{
  "head_dim": 64,
  "norm": "layernorm",
  "norm_eps": 1e-06,
  "positions": "rope",
  "qk_norm": false,
  "init_std_o": 0.00904,
  "lr_mult_o": 1.52,
  "beta1": 0.95,
  "lr_head": 0.00539,
  "decay_shape": "sqrt",
  "seq_len": 512,
  "doc_mask": true
}
Each number is 128 + 24 x the weight over its row's rms, rounded and kept within 0 to 255. Layers, rows and columns count from 0. Numbers have three digits each. The size before them is the row's rms in percent of the matrix's.

# down: layer 2 MLP down (transposed), 768x192, rms 0.149, rows 304-317, columns 0-95
# up: layer 2 MLP up, 768x192, rms 0.161, rows 305-318, columns 0-95
down304 095:108137155078126131137142128157151135079128165112114141103129109134131126114161172131121114142147147099132136114176107130176097132098078142156138184106128120121157156125135090136139112146123133148145119118138129103143176096119170189134149124133160115098125125184113106119132097156089107126
up305 100:148097097100131121129109103101108125119167153122100143131120127106101124116095136134120146119119158109114162141132137138111085100222133131103157149151121131155107115156132103130099117166132156094100157086147087162109105134143129089133128134150148123132114093146108126116111106132143070134
down305 093:138111142139131070147126085136175087143151155132155088113111131135084167088098101119134155125141143126139093145100124116140109107091116123090111112111118105160161128116118088130147106163115152122131154137164113107134077123051103104158139150157143174107111089113137094095120106129128126122
up306 093:144152115128109124099079154149165136151145140157117127125143129079089128130140085159133125141150092101156148176138107110117165131126116118159104146125145126119127122097123112135197119141176084141140134138098127129165158113107138156156099099095152072097105115121119159158136134152155120122
down306 107:147110133123108089135131153111139115123155100114153109143149163064118119109114089102140098139143127117154172154099103131134127155164141108156170128144096144150112082156143132104155125163112158129131161126123168163132126136121095106092119136149095137187084071151110104144133140164148104140
up307 108:117139144114116156158120119121145173085146134139078157097116121161165118118163111119073103111152141139138105111074141121100063148106106137107132156129096142111095158110157129157109141102107088109134137099136093115116128108152113161134115139151162114135128122121126114157087140120134153138
down307 088:131146096153099139090135130151134109142131121115138117152100139115128123103107157106183122136129117104127109132121140152134187122156111099148122112126137101117080153164134108116112132103151123118113135084134128138096113118118157085107183087159081143125118094135131142141132111139159147145
up308 106:138085138104156143144125120111169102095166149111127111131133092132137157136120161159110150095118142099156129134130114136111135138166149133136095128162135118157119128105143125113155063130100134110106092154127092163121115121103198139119124130133161106141170163119157170136084145107132144123
down308 098:125134140168123105102133118153144141120118106144120077136127104132118108106104184092127113083137131156108116090161212130180109090101109133182135124093107145122117165142108065082127112127112164143132116128108093156099159138141122101136114137100105132099133111090156100132123155128094082144
up309 094:091109116139136139121125157161166128177131096142165123119134141102148124107146119100138140162134051128085100109171145124118093134127107124141088129122120175148151155115189124133129162110131135140104120131107112126148113157127148118144097136142137113133138109161088112118156117108086131112
down309 099:102114083156110146114104086116148097133114137157128137085143106110124143129183112110123130121112127174151114121102090147092130130133120090121141164151097115125113183091154114133123120089104102132135102186101118134121135114094145119154125170162123122154126141118089100127143100148158167109
up310 105:151150152116116113143125156167138111116116127135141152117114141129156145129152137114123147188142154089151100160106181123083103120122127119117140150099151122109086132129152133140139159148082108130111155127159114103139116167173123114113154128122089130139105171101134128146143117158101088111
down310 104:102083124156095119114123150107106137136134135153157142119142103156106144133114116176148103134119166151150159142148144132131139119114150081144084091125133125112164123117118136118120127108106146118095121102133178121055093120080132152117118126148125135123131087107110158135140166081174129126
up311 091:138134106134101146137130125124139170143126144109105088097110169156128111105144107118141115111133089129073126171108108131137181135159102174143124118158113134107163125188109104110149103111122140125097133136118071113127126095130178140112120107180148134141155101104152189085101087153077115124
down311 095:151110111114134137111172146128153110099122128136142126124176113129100096126108127117100107186117189117151137115115138135198100141159183157122130100141137083090147125102135128135110129126133118149156145121084167123137155100141086088145124151148110071149145139080113167151110129129130103130
up312 104:096092141133114159148090106091127101123126119112091139147189165123112113131125146146122101126125114084127123103138120100133112165145132126145116137136107145180144098154132197106154118106147130126094166095132135101085139160121087135110121136146103126133129163170129142142142098134099075151
down312 109:116176134144141104155139125142141133134126118135153132123122118135154153126158088129160085150100157131100110134197128080127124143132110117101119193111130102124118106150135128118126110149124154154126105116111131103135147122150154163131169171139132110109136119142158098106104106143179133135
up313 088:115070114150146162107127148164086130144168125110132120134153136120081111120166148096113151096113134116113133102120112088139128107156138090111093142116110120078119126174124148110127107127127138177154148085097132120176100114123126153165107132130097117081168140154123086162177109151122124137
down313 108:095122128134156137132121129096118155167116143114121105133104147127102124162095136151168126138117160144144149119146133155102131109141123108118141124162113129143164143113088169075130104087122107128136135146091130112148200168132178114165135141122122156133110135156120097170170142099097141115
up314 094:185129127094174105145120121141123106142140105112117128113135042121151148140138112113101140150114129123109140124151163100123120133183125137122123086109109134120122128142101107114123160152176163153150164135124137102138144118122141132125071110130093156108106080108157137144143135127093138147
down314 093:113123143088144112090129163132131111158139139130112146117129127074157154131114111172122125116163128142143103133099104155083096123135128121134110121123149138139147080133164139163162167124089095109112112125137112146128119104170109127091124130157177146121121153143168099139123123113134125132
up315 103:119108098156146142112100093121127080125137116114148169107152115140103119128085071151153125163088107098139115142127136136158173181128103111150152117127123145163095132138149128146145119126120119187130122104158144116104098151083115143129137115120094140073136129141140063123139121144164112113
down315 103:114116132137109121147132153149129088119097142139091134127138108136153132109162112136090074141100150154134146109147150128145155168160159129160113172089111130150134141159138134132121147135126138148121135161124164105142136111123069103131132091108101157133131138118159111102162118138137109140
up316 105:141127124144123117087101133127143138108156135160099091187131170090116123147146149142115138138127087107151113153147117125097123102114099144142088141165093153132129139114107118104200122159137139160112129112131168158160165117103141142157124133137114110122159127106161120091145137123153172112
down316 096:141149106163090142143142146153099177163138101118133152090133095102143135134087153163169114142134107155109128170121134132178146109111170096111168124122135111093153104111139166133084142077124123145122095157140175125128096125148119163122191131121143167129116127156096146110161102139114120141
up317 101:161136149119106147137157149093158166117133142114139126151179113142085180096161136139144125132170112117151133125121147132126164131108111104127134098135142112126143167124111144153134188170127128105112042143125147116098124133130121097132126132117125127144120139160116116124107113116125115116
down317 097:155159138099127130149197114144118081147156157130097152109107106102164135112140096137152098151124139138115130114161136119104096137086141137133083108128129190096092118162108102125123117172154120124124123167091101137110150109137074133062166118114130190150126126150146116147115144139115113139
up318 114:133151076102153145112099084128162151139153160128113087148150158126139145123161130137093112114097161122119120145145101156144122097106151153125134089101120106133124128130116125129097092069120108165114104164129117097128144116134103117152092112199150115092115089102103186142095121144114105205